Weights of a small GPT-style language model, trained from scratch on English Wikipedia.
Size: 8 layers, width 192, 6 heads of 32, MLP 768 tanh GELU, vocabulary 8192.
Architecture: RMSNorm before each block, biases, tied embeddings.
Training: 113M tokens, 13782 steps.
Each number is 500 + 25 x the weight over the matrix's rms, rounded and kept within 0 to 999. Layers, rows and columns count from 0. Numbers have three digits each.

# layer 4 MLP up, 768x192, rms 0.196, rows 431-503, columns 96-191
513553524508517527497485481475494506478545428533514488501506496498510480494531525497533509528514512518496510521493529520494486524490469506531540456503484472550509488521505459502516463508515532487486478492485519493461462496525546492455510506476482473507491463477518550515470468514484510508
529479500515520552507523498524482475477496483492475483474488446488483478548527439499550504512477513512540449491486466501477502558518488513510498491497513465494494508500486513490498483529535521505472506506526466512520519533492488508490517490508478484477497476504490487498458499500526521467
489494469438493483518512480513527507455498506523462480493457523520510523471533541482518508487494493541511506507536530498524492503519467499533485500470504502482487497522517471498492500506480497529504512521511496539508462453517516524487571465490495496531494506504499496514493498483500519528
483506484522530495518555547474515520531504504522495505467500488473514500518526501458480488501529464496509528488513497512484479536499482540541443509531529485499513529450555502507483518561477520501533466467483561499488549487475497475469478511469470538521496511500479518474480488445500488495
499560503526520442470502553524469507505462472523506496444513567449470504506501501450499491489506507481457520518519513522429505449532552526529513486506502568534517492503506512511491485538471515498522502488522492492515464496483469539514419521506513510484534562501529475483487546490474518525
522520496502511434481482463498511523494487522506495510472534473509498518524534480475454473517509527496471509510515466524497480514511515471493513519446503500477476512517508459464483537494512534460480506514498512518498526457493488526460477477567484490562511515546483511535497495531478501465
522499496474473543467467543505470491515499543502506500507503453496511502485487480461543545446497501474479485482533514469498499519511515520493572525471518472469511488503512455529505457494524468502528518550499447481498519468479485496499479484519484493513503515544462486517507538551515505478
571510478457509514521475470494565489511507534551518526515496505510470418498477532491482548495517567521514465522479483527464516500450532503499541493493525491544519480547468536497473496465516453451484472478487423478464470537492458467507528520539493429481461475480528530488530517501529530513
462514513555480518541517442496482502475476502489495503459476518462506518495537510509505550514514518512478525456489513511530520506496458506544465522496475489488542507527515509472493543558513535467543468508521494444473475496480492455521502509493467503493491490481521469500477516525533496520
478484516502514524514470503486508523499539474504511542519511488519505512527506524503505521467509456528533482531521485490500492527489501525470441528427528493480519492494528470537501529515506502495518464472510507489476481526534530522546444552466498495509459496508474499498462463499548487476
504514489500503579514497502488505545502473512525518494507494525511495517498499556485509489496535486510534464538551496530502475505464429492522423493499476482530494479522507496486526467475522520451463495533515494481533465489572504539502512549540474488516501527511550512509477495486479537515
505473524546512515483509482476504477535509479478493517468469470526506526514506507495446504453504494486426481544474550525487488455494476498536496526472500504517506522523508489519519499530515534480477478537477438486533501491504521530458470514471473485511467475525518514509490485495511502483
517444481500541523503499465514536490465507489517492499469501508502483544520483490469493500557513553472483479533542473496511490509501463530499475500489551505533485510492487506509506505506503523473499516506498480493453527480523483485507472510466478494542482493522537512499505517507493473480
492472488511503506525494474522483490499525466515470546530504487471543491505484489472503526507527472500480566546525468522508505455483485491501514522504533494470507491474479478525502468484512504481509481509516509492475440486511506524508490473476484495477494511421519442480494501481529489531
504515485537518488507516500520525503529494561470503465487514497482483487520474502476536511451516480524480497534479545498502472487475520536448522517496519490481482534493533487483543522533479458514535504520504542474495509522502536531497449486472516465498562509508487520496500502499464473499
515511523478514512479521533483521474506454483542479519511481500506506551470528507470498493491475529528499497509498461520493471501481484514466471470520503541511507502554488471500546499498503489501480505489481470527474553504542522511472579528509521461539506497511490523466485471493507488485
513528524489452471489466475505525476497551479465468474488510495532512477510487495509540529493500508511536483506485546521516538529481498539478501500490497464495476504496521498457513497492499530528505485513505531479505526493507516489462495490481459538462523543488494530510560512493462492514
487489444482506529524544502526475498461492491522488517488532486500515451488521459544493499498486491480512557495535542546467457448479520534481507468489502510517465482468490518493521496503500455478445527520504478493495532496487528494481437492508516523468518527465450487477502530497511510480
490463536501449529520497464507509483529476486471504513518470510477536464497476473511515500511502513520467490519497521503479546530522522501469485467449463458534485526493495463489531481449453483482485524496480502490481506470546490487506505495509508472509498474531509516513492498456503467492
513480530508519535515515481476519490514496495490432531473426464486509478531541511483523558503499534532507511520537509484498452489435476466480519517513480517518482523505439536507506471499518521519520501527536514522509469492454487494475502500538498548517469514565449516416496504527499504512
504486461545508508530500533519524491492513497478512499493447459469475504497493493519485507525511476470502495477519515518512445524495439465522514538481491497495546508525459481470568510509484488502529475496517481483522480529457478546536480481542483492490473515493506520490510461471481476503
489487504503491539500507490544510477473525480512469511495505520512490503493468498468478480523513539540565496504477520508532507524493497489561555522521487484502530473492493518496558516499495514422535487540496552490498501536531492537482550502459517483519497440478507499489491484490470473485
506527500534501529494484488485505518538522461509521524467484468524524466506495499488552484519498482505492452523459502482520489516521509527497493491473491512489515502497527521525511544451479485516519502515467517503533506478468516512491462508529478547507516504534543493470494494493469525513
528522533469507447519465492536536481447528537463485501475529461533539502512455519506534549504514520463477516471488510507516500494488487520518531462479503521549501531518531494500544484519490494513532455449515558506477469489458482494439502478521488474513499531511500549513467492515509532516
512498516465501507520517515493523508529501496461516485533484485449512499487470514467513485493494515472489456549519494528517466515535528509520510521511532506521504524514507530488463524454535485520529476535508476492510500491505523526511507499529491525488502503458485511481499516484514522505
506525495465488493501508507496521472529509497507538506486479498514499472475475509531489529464508500491513503500510532485528477489487494517491510504496510518530529503472508547477504496524481478497493478509478487507523517494491498501498505465518482525489507508495527532489480532501493511467
483472538507522528506538471506533503519545527509506474489463505532507495504485537460491493480518517533485481505492496492524465491451523468544520471531476468513490487516432509497541472557517432465466485521481513462506506459511522558518441469519491505554507530534498517561481431497470466534
489471551507503498505531492507482479486512519482535538530484498487512491442509504500535523477500507531491504529472481530496488468521468487552456496488497478513549537469519468488508470512491491525509513498512511496480490487499480493460490520504495517474485483500521502483447505502488504489
502498498487494496535465514521499510495496505518453497481465444496509467560489488480513511491506507498471455493485484501492472464497469495491513496470522502436493484525496469520495464513481467528500517486464507523515490514491497503475526532506477487506518482522489481485514479486497522526
515537489508428514507486543536523518529501469573508533475534499496551502487466540511480484463517507462510522525497520522488499521552503436510511490491471459478488525474498527513508477492509487506494493477514494484503562504507519509467517481527513518513555499474533496514512495526495492461
535463497503508549491487486452528496522474564537499543461499469530537518507487524483541491519522502497515525483514442528521475532533486510501500465504477476509524556450511474471546537558518476446522492478505470501548501521499516495519524512498508461481480471509461507534507514501463485484
513511506515509557474542456475503465510478478518465521507518516488476510496495501468524530506518474484565501518556483503496526515450495530474497544524481507486503491528495487500500532478512507494513513509520542531509488484499501461514495483516464497509504484507500523486474484493486501517
534478486541513483537521475513490493508487479520532502487537505466480504483492464544492511478493486483486495504479501514546520482493511493503553482525527517517572494546514484537459470555548491483509466519506491479520482430481517504475513478468503494499487482490480502481492504506445487502
511519456537494537466494487546451481474496525547471543499523454468447487474478517521461492517495496545486544455488515499499507524549458570494503477502522531464522513514520515483524564544465501485499466515499474509524517423475483505492517497518530508492488472465500498493477511480516469480
513472471531519485494510530491489477508497480529510468484504511529526507485448470492533465492505521503483497519482522478497537482524526502508528507523492446508524483506520484487515525522496542490495498541501480534471513477493476494488497510547526515503535509522497501481511505484504481533
563494466507478502492520515525449499491481493501519509497470528503481493486534483459460501474468548469491484500511515487533517487494482476518509479490505496503490486580482485525511477540550514551467504465524454478491500522471505472474504548470495489464487498481477520487475492501543510477
505486479488478503538498494520490451481502538510497499535505554519472516536498500480515522471487512537489463515503528488510500510466515502497501518504482504536511512462493519493495489518523500485469491487508507469492556477502536461509469528500491490523485532521479534513493501510513477515
521513494529487526471465512486533502499534530470455485525492495490496497489490577527501557555493507486496534480484540490500480501485462504492485537536502505460478513476521507586553538523462491476524525448505511462513500487557498507492522470526457536430554494491514514496527518551517540515
536504509473495534495482482488470520505508528501518513465490518466525530478531533505447497528489488533472499475526509495463514501513492511505546487475496518457500514486515472508531513502474520517525485479508530514534562524504469459525497520515508495538504456503493536508494468513531468457
502516510476516539484504442493527495513470537526523505492470472515505503516474514497498469537455509520501474434531498503410479508468468534478495504407519568441493492522493502560500478528476479492553456496505512522492519469480464523537521478534480494541536493489520497491529517557519533487
501452500522477471555462520526532495552489524500479470513507514493499510491480494482517469542512511473519513507483510549555490484494449538479518497503515473482542491522511519516481524492508535486494494511517520506446462493484477513509482473507476506500544507520489503529468520525504489426
520494518528505485526520466567495525523498523465494491493518550529476475489503499481479476520480504523518516521533483537517550508473513507483532507491542500486475517518536541503561486545493495487508486532524520489502521481491448527472481464503454538503530499488475537528500441532484513475
486473476511502488498476474483488507546483509467506516492488483500515491478529516514516519503513521501514529486496507502502467502476470494468525484515491504497503482488500465488501488479512514461505499536506499518454517490522493494498484497506500506502480511538475505524495508490540491465
520541481519522487515483541450482491531517455501481500478494504494470515503491507506498532459495503507510516505483491511512507464516498464481500491476465495512500511501531468471487497484498496511496510539481518481526542464494500497507489536483495538452511508489525518477532477458478505506
531484512524512488519513479530487489539559481502472524513503492519496541463501527511502494488517520491504486504480544494526502455495494504528480491540550534505456519517503511506482537475563487508506514505494483451534527509510521494546496487503525547537489522501506519460471532500517504557
493502530500444483514533467505525450502483499484518494478462498541529504545486496481527474521498452523496470498505487489561515492484487496528526497500527500500478489485483528559494508530478499501518497478513518482521493471499530517518485461487495481547505496514473538515516531459477478503
505497472485463508501461519470526480513493538557522512468504487484480503508509506534502517466472524479482491491514490476476520482477501530453490527492498523476461510490491493484506487472516482450525444521502520509448494495485525512471490534507513461504522484507474491474505488499483515495
511485454524446517493474504479482482491507515556498533491502485499471461457499528492481509460471516537523465546489525460504467482490446560506463502475507499466420502480489505569513511474490504529499515496522490474488469513544506501476540536519523515529496476476474434501509537499486567524
524515519503467473480503473509478492473493478473525535466515482504495551527497495501499478476531518547434475479522522486549482527519506482532491514525503558518469484508519510507497496518525522504492480446507462473491523501537489496485542505516543511522544502484476512478488507505535541496
507516497484538486519492467478521499515522476465474527507548495501498491488510544517488511494472498475493499508482497480512541495498503516512505474500489505523495469508484521510523532416501478503556510528507470476470498498541531528477483473481470472491542515460479501469499478521541561485
496471479524509499499494473492507473488498519502551496476530537505459498504504535470519484458523453523513523507499491509496488520496499511495494507477462486542495511463464503479500478512509481496503498500507529531495500487529515505518506480495497529500516494525464480496514539494470505515
545536529490499501531490457514532441522521511476444501550528500436516517530522473521527499463458487511499494463473530487480488530541474510554480478502477511505532510524458528472451522529544453484459476546473498493512499518534546494519475464538493454510494501497562544446446474517504489549
506514452502489495520474497459505488551502467543427484441496523528524494477512504427509487527498459483508509465491495548474489527482457479487456493541502502484523509485502505482564534484522477540486501486496534495513484454574468494490489494466564540505526494481521517488518518446469472453
525510516559467474471521496521503492505518494527545489545502527513497497519498533513472483478507543510494530486433528509453487549469491523456535525475505515486525524562473530463547506530519511483519523509506533520490550478517533469489495551491518473497514515530535497492509521471536456493
510442507481508522485499447531486499532505478496494522497533534479552497517509483483535479482505487495507501485466510534475468468481528498514492500512497489463530496521485495530514473517489493474492478509445488512529503455507500459460492501498496534473483486501530501521500479520524486525
493473500505515525509490482494478533484503453488494523505527477486514537514486466475499496516500511538527452485478549490483454516528467500497427501502468435544538451534472540495499505503481515493535489503481504452524506479518533526516545492517484515580494457489470569506458562547479497476
583475547480509489509479501422475516500487472521545519546550463474495502539510511517509556521491496523492479457543538517472487542487482547461514482467475461520445525543484489513474498537504455493502547471463506523495473525507462494504465494481516504513510498524498545493437502489496493458
514486514511491479551510487444482537486514464482495523511557506492459500491515497474471515459503519530520464490463487498512567472496530554522491460496494499496514526522523496502507500526534493493494492506496496499499496498503502514492488498479476486464508491486496479534517480489495494517
498468487519500480488512502493483495492535455493459483500508526510573466537476502478509535534489551504471479483510524492492491530525452500508503497498553519496500503450486481492508498501466507511508495490451486566519471468465492444487485445476482501554524497497490516524468475508484493471
480519495488499514506518518511479538526499495501544477531493492536533453486516498472521497501502525485506465483498515492542507508509540520491529499516462491504469513467510533528470474509537490532502516502486474452522502460496496500519502489512490502492465479529490519475485486497472484502
475525491481524501525518497512491476506495508492504494472502459489509498483517527473525513511578556527486494538544521513513509503511551512490478465531514487540506544513473483489573492451504506496498475535481520510507487460536485466487462502536495549475499531486503512471496490533509462510
522485494509449506503538487487503447511499469532484492485490527523529471502464480552543520475497501502515506493504514497481488544496497512475495487499531495487471510465545493497482455492486491467518490515453516483489531478475522548500501486479473506515489524477498472470538504533496483512
539474424505514467521506488475483504528491510516503529516478507488535525526477520526516513489482533456509555492511474507510464512481502463486514476520532482471534487500528496483516514483538464481497500507495505498481528518506502506519539511478474478514489485457471515499497517458488528462
527492534494482463557515527545531481526479481504498532500455489447468490529486476520564510531526503477536493536512519524486511492489492458535500561431508506473511490486475493506506517545473485484516469479494500524518521550507513474512507476501535494528454528519494508538498495518528496464
493525516511485521489494461489461485502508520511517529510505492514498508530511527491488523535542468492509503487496512531505494477485505499521498470507498468470539507535467527519516509492494523536508508450486506484536503522511533486541498496533487477500462555482477497513511534487524534496
499516521495486542485490503541510446528505503473537496480540521472491495500496506486537503491508529494494484486512516487519492507482470508502483498495518541497489506433492522513473496462531530510499501494544461513538490502521522514514475488488449477459503489500504532508477511513491534526
514491488480504499500514455505515523499504505481543506485497460528524489520481507493500480508510499489476490530501532525461515462513474522514514483515531472519473486480476558497486502480504432509483521491487478534508501482484541498552543469509522512479504483484506524461497490496536498521
519542511497475520523507469486518484531555475508440489525561524509506499556530502469548508474581514479510504528491452479462523514491438517476514521456572487539507524482508454472521494513524500510502442503560528483515462448521477486477493447505532470470481493521487510502511486548505513517
524500540498479481528520495482490506517553452473521470516486513498523485483460494467507496490477504449469504494467520506520485521502481541536532490473520521541491474495493502467494499465523513499475517514512500510464494467532502485529499478497480547476505492518491495512483509497514475496
491504509495523460499520466505495500530504535484497483452506487506480515449499535513490469488485520503480499470466503511480476468503466512465493462512550523503485499491512476507537492500558485524492474526492510510515493510502500527479516497505495480507556463508478521512539510520493472474
502494494605508517510504479495479488504544511518504557468510518468491526471431494507481493523496497501483516490521515575496528498483465500511497489458488562474469499500534513528529474506448439498517488495475425545458462508525540451499517462535502499492536506488474471454519490512507492496
496543491505471494509491468451521516491511482497545523513510484478519497517463486526479500535508487481496460486537517482474488518502494492455474531469484477522474497547499496527446460542515512516540509520520469481471505519526538519545508465495501534515516440489505494478497548530532494466
488477497503508490527502490544506512517477469555542479488550480508502506469522470498499537459489517525495475482512515490481522511448459542513521513499529493500517474570487535502479505532489503550526535521495519465452494500498528474524530514510480551515502521513502485454489498536511500516
# layer 4 MLP down (transposed), 768x192, rms 0.25, rows 431-502, columns 96-191
480478496510472459469484505524511501491514515495493527512499505485506527502492530485504484458463467513511460491491486493514495482573532488463525512527524467461470469486503551499531506486537452489516485515491475455472477492509486541534504491485492507547486488478477450453530462502465489542
513494542514479489549472516478480498493456507511463509502479539425473487471514457507490500486483534528523523514498528502463527493495543503501492460521485527532500512493479511506508489467512548487478537519492488528501456502478468500470496472505522494461474510493480493471527522542500474511
532486460516547470468539491530479482508463498484503493513505508500527464477490478519470531505486526489508459471529512513463546509445485481470507494501485534505470495470501514516492495525528492485511516476498498527474490504456463512483514484493503445497497504507500524502461511525506465497
479489495492520469453523542509499506507478461506522506485498526514522491527497571490524507517488503510502494529517511479484520488546502486512458503506558519508470482442507479502475484521497480485462500526515526511498504502490566478466452504464511502516517472528489491441458501528487498521
480515510468470479488478494495534546502542483468539491452497508484500490535480500489495453485520536501475498468571515526503540591491475526490507479527463504475502463470508497503509516485473499463519474517522497468496468483451531532521499523509484492584527508523480464453533499492510502490
506534538462485491504500500530500503486529520554485529488500473472490525492521500481469535492525513464473500490480523521512494471482486473501452514504482455536512495492456479506511546479534517523501493512509506460538517496547532479532509510541518523473523480485473436513487505512500529480
464455493514489501465487489489474513487483488496499472497523495532498468537489495487516529472494501490491486507514486539568556514508533497468506518494491484513513487525500461558487504512514500491497530445467496525484501539468465515502510469523478479504486522472528499504486519516545522554
488496476509543524530511474476523528460472562519484509511509495521486501477466511472563528548443521554541519515502468494521460508513490490487510568485506488549513502489531520478504494477477525519508538539514499600504535498511518514491467523529511502479494450506513473511507505440498513485
551503468525500501500517517502523499502500464493499478491509551490494510509493486522455542499478531500526533523516472488543487488496511496490500515475492498480492517506489502513487489522496493520484467508496488540512471522515505511480515520492481487503485496527502492525482470502477481488
500473514503500460517468480508498512450522491504509474472486506525496473556454547534479542530531472480478468455475491489487507482517479527504473457504464473569485478429456489495500484486483518523477483525485484448510479480514494509514496494480477490494499508497503489493515474535465540505
529492492526544460515455467499498531540501500517520468493494549577520468528448485486449478418553513494497486506503511533520502519476501498499487513494480495512549512523511488505506535482500513476454549500518519494519456527498586490508474469486472513492512459500526444522484453521422450565
475525485528510452481472508508503468492501451504528456508498482519512512499492509509493519552500525512514482509473510483484492563462505516520534526523503485544528460512489505524511503434505483515539488520550519509504539508441511534516447514469498481503499537528492524474497485502517505430
553503528510491515487526506504476469520458490547540513492493520510536480522516485521517532497461480537492521477517484483494479516472519478479514519525467476474501493483479485484487504468525507492514476501485480506523480500506480536498533526497505490523509545456513455494508503506511510501
506472513500497512510488510519531473529475469468506529502549496460518486506545488494462513495535472499519528520523477495503552501470456498482557539499504462482524527495485517515508487512463529483455487507505488500458452535518508480486432507506526500507511502452494473521496463504503506510
463463529521518482479466512510495524495444500510493478509488467475503458509496533523429500479493494489498503494491461448532493521493520467495498457535508531536499512457551488431504517505508490539514509531496551496508458494488471508464447527517492522527524545531509510513505534502455473518
484489556532484505525498538499512492518489499523462516462500491496506492473502479513477510496523496478528461502467457509509492492482527485515477497498462469523526494533516513535517539530505501527486519490497514533483493498468482510503497508479492540466489471473489512472515541513495491545
522493508511506527542521493506482502534472497496520526525488496512511472480475545468501491507483514464472513503502515486505483504514514523499521529515505507516492490487498452495492501490437504509513493511461483483507500534522479485574500498502545463502520517506510472426476522493563533476
538529495506499460484492460517511491482471510479513453490496476500490481505513496510450473510527519529499455454485531470515527571522481483522456435507516499500470511531485489519519526526475510520518539531473574482513483526476457538493492493502520495494438502536506467520507457504519502485
513540502550508482468490486496428501456558492533487512507517471503511494508503487522480521476502523511513506542515495527495526515469493464526522460507507515489484463486471524482539475461508499463462508455500506586494441507466529493523498493509559478489510477519526506506512526486513470491
514491475492485498512495496520485517444519541519518516497513489494497493482516456525496507515543505455503504479529467484511489469519480474570515504462533470449476541511539479526539534516468497474526519461476527482505545538508515443494513486458534496486527519451538489574489530498528506487
506435455494493492479471514467527511502481493468492489488501485477506490476526516562472493514477490501490513493473493470553503527524521508488506496449506461507536476502475501508471508539462485525466496553529481508521487536535486534491537520457446492505568505475479474498477500502478478537
489491504482488421490503477449503488472495539484522462479519490475533480450505469523492531501455458509476480500499475507499542497509477514454520484520486523493538508477487514510491524528559428495486489489497546514485504502501473554472540538489496491496510518453492512520499479485469496491
497470478489478486505528490479501500482463497516482494504516525483492478491499506513496503495521509516511542496529494515486480499494488499477495515515507492461490467504488495499492468524520485511499480504509478519519499534520491497514507488475516486498531513461467505419504519531528484475
503452456522532504474522520502498510529468484512488512497460489501519497497479446521472501544439467472516456498503509470484495534482537534467532461573527526485479519516512463525505550495535480455481518516480489512470490492482506550512535457484489494501501476507482509495479476457525473492
500507517502501503414516509503521489500501474489516479499543486520502500527534521531511479509481525492493461495472468494502526463503531468513454541529482487503536536462520523509467510510506476492473512506444514526511466533485524480511505513521517512509473519492495503483548527522485494496
486519536527507463451465506483507478470487448504492499536504505523519479535494492475505508494475462488508525508487492469475506507490478485478504499494469516510490484487464483497486518516494495469503504488507507470513477471497499500512528504503460545511472461490475521467533498495515521538
486485507481439555538546487527490515514500487478515541540481532512504498487481472515431501513480508514494476522542499508488443498495477504475561463476523524472485481486516512502527529529476523537490502455497520505515492478472466576526481503532470456506519480484480510533503511437535500532
489501483513489533556492497483492490476561506502492504491539491548496511498464479529531512513477510429493504469556474505517540504487516447485548509541530499472506442470505499486478545531547464497508504510493464476472478527513505480532519536469478540463513500481498490489522518500514487482
476505508499528487479470500524491514508495556499530477481501487476467544475498518442499497494500492476500498490513520453458492507493506496468497520496444518468504503475497505480491499484508516486531524513511518521495518488488482463485483459498471503475538492509494519498506490502494512483
501493520498476453492506491563504541548505481496524556462508512491545521499459469490551490509526512461487505501482511537496458491560493490547469517488503548531467475531475512486500502526484490503496501514473514515476525511512480473512473501452501514465515544508489503534494499505492498512
487516522507533499512460499516525526480490488522520508463484495488551503506478468506488518478473504503471473471512461488510518496492466484479524510521522506500518473509541494491479512469495456514526506458531511523467520506507526546494527515478484501510502546485509514520502501492465498486
544530490539472439513483544468507511503513489545492460512501498508500528485488519495471507495530531545502448488503459480494501518497487484538436450513484505549495511507465488553500485485517513481510472458546481488536511498480475520502455548525487539508495474490492489508500467470503495500
492497522478480522522499545494519517524537520501467504512469503497486517480499531504526510535515499481486528486493532516467496505498484477477501529510461516489478522480468484504520490446483506502503502479497505511493511500523440485524494514488510468493524497472516520525481517493531476459
450515531493443509510508535511492495545491477528505527428505496516526516469500512475508502550549513498526502481550502482490485522492505550469494492548517514435510515520501470530524501536518460489461515501499496515484527511497480540493506512472489523500475557471463492543513538435518505528
502518505494487513483498534517500498519499526512493482501465493499481517496507509497495492517514506534512528460500505522486504495510508512501492499497509504477502507521504500491492471479515475493509511502504482517508500505499489476497480481482493501492531504506525485516489497499501521490
490496514476470467484462496473488495459479511517478497532492509528512509512495489484529460507523474509460524537514472461532503497457508539464513515532564481502509471526520499517515490499516473507465521491485506492466529504496460526490464466532494476507465521500471500496494557528517500460
475511480493527538517480512488542520479487469518436537484482508502501483492505498481468470483520496494538522475498489505539537462493496509474523502518491512514522536485515490508499477523478488538493504518495493520512482530501516507483493451518502527475495495526512507514506509506457512477
523499506502526497519506471508537498503546534538533501533513517551473482474515518459463498485532479493472468433513497486462527475488534547462503521499480466512513489482492516493504490481473484517453515482510490489526533466492475486516469516496482464454510502490499453449500484472490492457
484500487499510550490540510492502496515509462491539486496499501532506500449465532464494518499489448536517512544495495509530512452468498503445485465515511476490530513555495480524504527488495455505547486539476509509482488501495507484548483495460492491463494486467541480481517535500459479531
518463492511471485481532474499483546492490502506498465549468504504493505510502471522446499508474516474485456474539540475506515476507468485480459481534529517523488486473463477488529489480579510511505536486526505509489448511532528455495524444473494538497517508517500499495513459544486454467
485475518493519488511533508495487500520446500544518536514478502525530505504511448483511506506503515483539466498500496481505537493528465521494465534466512471477497484491486487541477548532495497488496504451492522536521533470513514489471460545479489499486462507503473494507503528480490514548
507511474544487490483476534497546530492533527445483557507516483494458487457514507462481524487486561522507481534517542490495475460459486518489487541505485504482500496515513505497532526516482455459500502509482525502480514544510501497509498499530515516520508544535486531567503515535459490498
487497477519518555482503489516471513482513489513532525490514503530497480508442481541501499462514517547520519536520471514473521508501459513502521502515522539508486509489489507492462509512552500489529528454516502463462485518472483529503523493449491517521465477518487517482504512539506523535
489487469500486513502505500530441492494460537504538461504513513496497489477528463494504482519505485487482502484491499512477480495526473493521472500486500495485529475497459503469494550500485498490456512457478510539485512503540514516484471462500525483473477487495505503575521531596502522487
461482482471512494498501488494511495469488492489491462482516491488529503498503485518492526510480502513507508480479503533451487513488492486502531510473480506492500499502527491464501512523476501482495457444501519543503498495451466501512478492491482474484518530541487513526529485461468516484
484470529523513485485520532506491526505508500503480501472490527482482500492538477498480529493504514534516497493527494492491492496510505491517463522507553500494486464515477500515494522510539512481494511509531527466500510483488507508539500469506495487529504523534516504497468542494467497497
509517510489544466459474483520498473477494502532525459456543491469482471501512541430424504445501490493516462488515501512560495545536497512443465489485466533502497551539504504466513529492505459506433505471544500523507517471482497486485501529540468492490486529470485503462479483473516520505
503479475508546510535517487552517456500520485499512488452517468554490473493506522503470552491483465471496531427491509475553519496534483463492499462506551447510462490487499482480529508527501532485463496473478488490477520487461474519549539512505559506478554494538485507533559516470534499526
527484539507489495520488479502506560496519481471479478480443522538516483468473462545471496548441492485464513518493533515491528513486499464478471482533494523540525471477532490466504489497486553490533491490504466523502455515518469510528494468521533492522508548469464517506494506501509492457
492503545486501481491460517486498536512515505525532503514512515510466467484501513489498485494486497541513537478507541504522519479481500568500466497518500518518524522519533515498454502534495496499493525528524509479522526483465490502566524508479495516528501487523516480405544490509473493522
524512511471497508476480520480490490424548486504504475525528512536580491522485460482509510498496539471514508530507453477461503457513544497518483500490513541558510521566477503470495536501482539493465515514520493470513501533493478529534522497475523493446492477525532520513476481502513510447
526508497481483497527509493525509538475500545520501484475530524473515478491496512496497469569495502507504486508473506473502502469489491458535510503465542492504520492527503483511521491536392484482463485486478454512478461470528537519504496482488483499447498557531527545529518554472444520437
488515517525472498452490471517548501502478504507478530485462507496479507487521475477520443501538517504528504506473486506471464455484546461518557534489497542539490576510537494496452498528521505534487511461543525505483512499523511482515437533505511518476489505547486506561476488495455499502
516535522542512500498505496512540502513499500510510536498529476494487512526484518518463525467513525442525514495482519509513531475516538530505539503460454485453537485490507482526481516474505492552493488510500501531505511504466505494499518510498491496525465464455539492486487492520508464523
452476509477512441473489497467534527515510523527488479556557512511531490545479507509422460487496490485497461473480554518557515523487525494518495502461470490517520462458475503504470516495557499526548552523535463463490482462476522554466548474470528486492501505517518545578469527499478490526
487552471490507517497502509587491528474512479512523461534497461491523488487470497514489461493464507491497514529494494500489543480501460443471517514500501500486485494527525495519499544500460482478507489520532502530533496483490429525479532479486525504462494499485531532559523527508490494535
486505474515467490520531504510509523541497497504486477508527487510513501496516531479471474531472491530541475480496524508472527494495531514488472512454474489495489510504472539520508487555476503509556501487553495528509486490482491453547437510478485501507524448507490520483466525516511486522
516513548525551521485499515493520488459478494518512474472510508517506450487474458512512493511449505474484483510512553460521501507473509470498503503530512528492514491498461504493506503507466469474487506456462488508492490481496482506525490500481500478480478512502508503520479501553477512510
478508502511485486520483482529495482535520522515538463501499473487451491478523496492490494476489516515497480485468500532492485480489506480475498503458471479502496478524526512476518515536501509520480477502501502480519495483497479490510489502466540494479489503535475487535510545521532463497
514477485486442501514490512522501484498448504536504515481504500492464497483508507501480500501532524512497512498479487520506493480466492487490503529493490503478500466501493508493481489498526524491506510513527536510508518502495476496504512473490522500480531513461514520497468525484482507489
452489528524499467489504488510487484509518491514449464504506461484531489510473495524534446466470425511470511488501509531546504533496515511472503504526441496503485453493436520496475523482498484489502496499517448492502495492483509516508510475479465508477537518539462483461488508517526510491
489483481470524504502484496459532510480477456496520462498502464508492496509483511483431466504504501483493515501478488490514511527485524523506499490466557519539529483485517488466509499526471478512481520509475504507492504505488487501530502505491520480470486498511535504468478505512514509491
479516501485448513477492495486506496470520491490526500508490508445493470487528493481473513478518489498515557494518478486506514515498494508494505519512502501468520491505470501497510504518464490504531447485495471532493497514488505540484483514543483523548496484476500494518511519557475510470
525509490509478515489503450524494530459495511487485472540530507489490490496493478553501512520493543494517478482495484514537479473548513531479509471487531472483474493468486539539488465526504499478464538488514511459539540485498506524482503506472482484518479479483552539520522479539457510517
518499477509546492477498502550489513524494472490527490503525482484501522482481507518492492505511512507485470478502504464510510519506478514513520501485499511482493491484490507511467515525523482488550520478471474476475545512461473468521502460493476521458514485486512507506541478476552509550
499505489464501465524524513502467517486537482505482494469481505488498483491526503522471493535493523497529531484481506497482530483528532482527495490506508497475476516484504510532508478533502505480493475466496518505505510526495538461519504509503554508485473520504503509530489555496537520477
525515497480514517512516490523523542493522490541504494509503512485511530474506439527506518495482476475477506479503507495501510507483514497478483529525518510545488468515491517504508511515504550541504524510481484483516565483482468502517505546500518516510467505463445487540521499461514541500
530487488500496508499497504478496482543488476455487476542520498529459479541495522497528452540533517519498524523505487503479497543446475453466477555510453517522554454501515483501508539492471578577478493519549533462513518539506566439484515498501520522425576509451456455511481506543445515503
504497507484516463483497532511504471511444538510489503459487514522464519489510530474458491509503484510486503470549503480500527467515480479486505504509524507476494529528515505527503487525464477481505498521510465481517474484492489507505478521476517487521463494508489498467503500524502490501
479504520509487495537457485494486508478489480484500462532473509503513477457509467487542473480499453498468517488461511511443524509514477503495500528492523506512466473503510446487511413528476499490495530503506512496529487519467480488521485499498507501524520526508435519504501538511514492546
536512494487486534499488498480503528509531512481521520530543486487492516451482461494506471525558527495509448554507503497482553464473540482518488529511470537491523516503497499554540512473497511518481498462469506531506451508486488513458467513547518487473514499517494519472539495445481534484
464522532424475507460503524517507523507518543497495502484488528503550511505498454525514464470481531496540511527471509474552515504540477499478490495572492525531497472508510496513495560529480526491520543471521533531538522473485467502522540498515502453509499463481487510489531531505527513505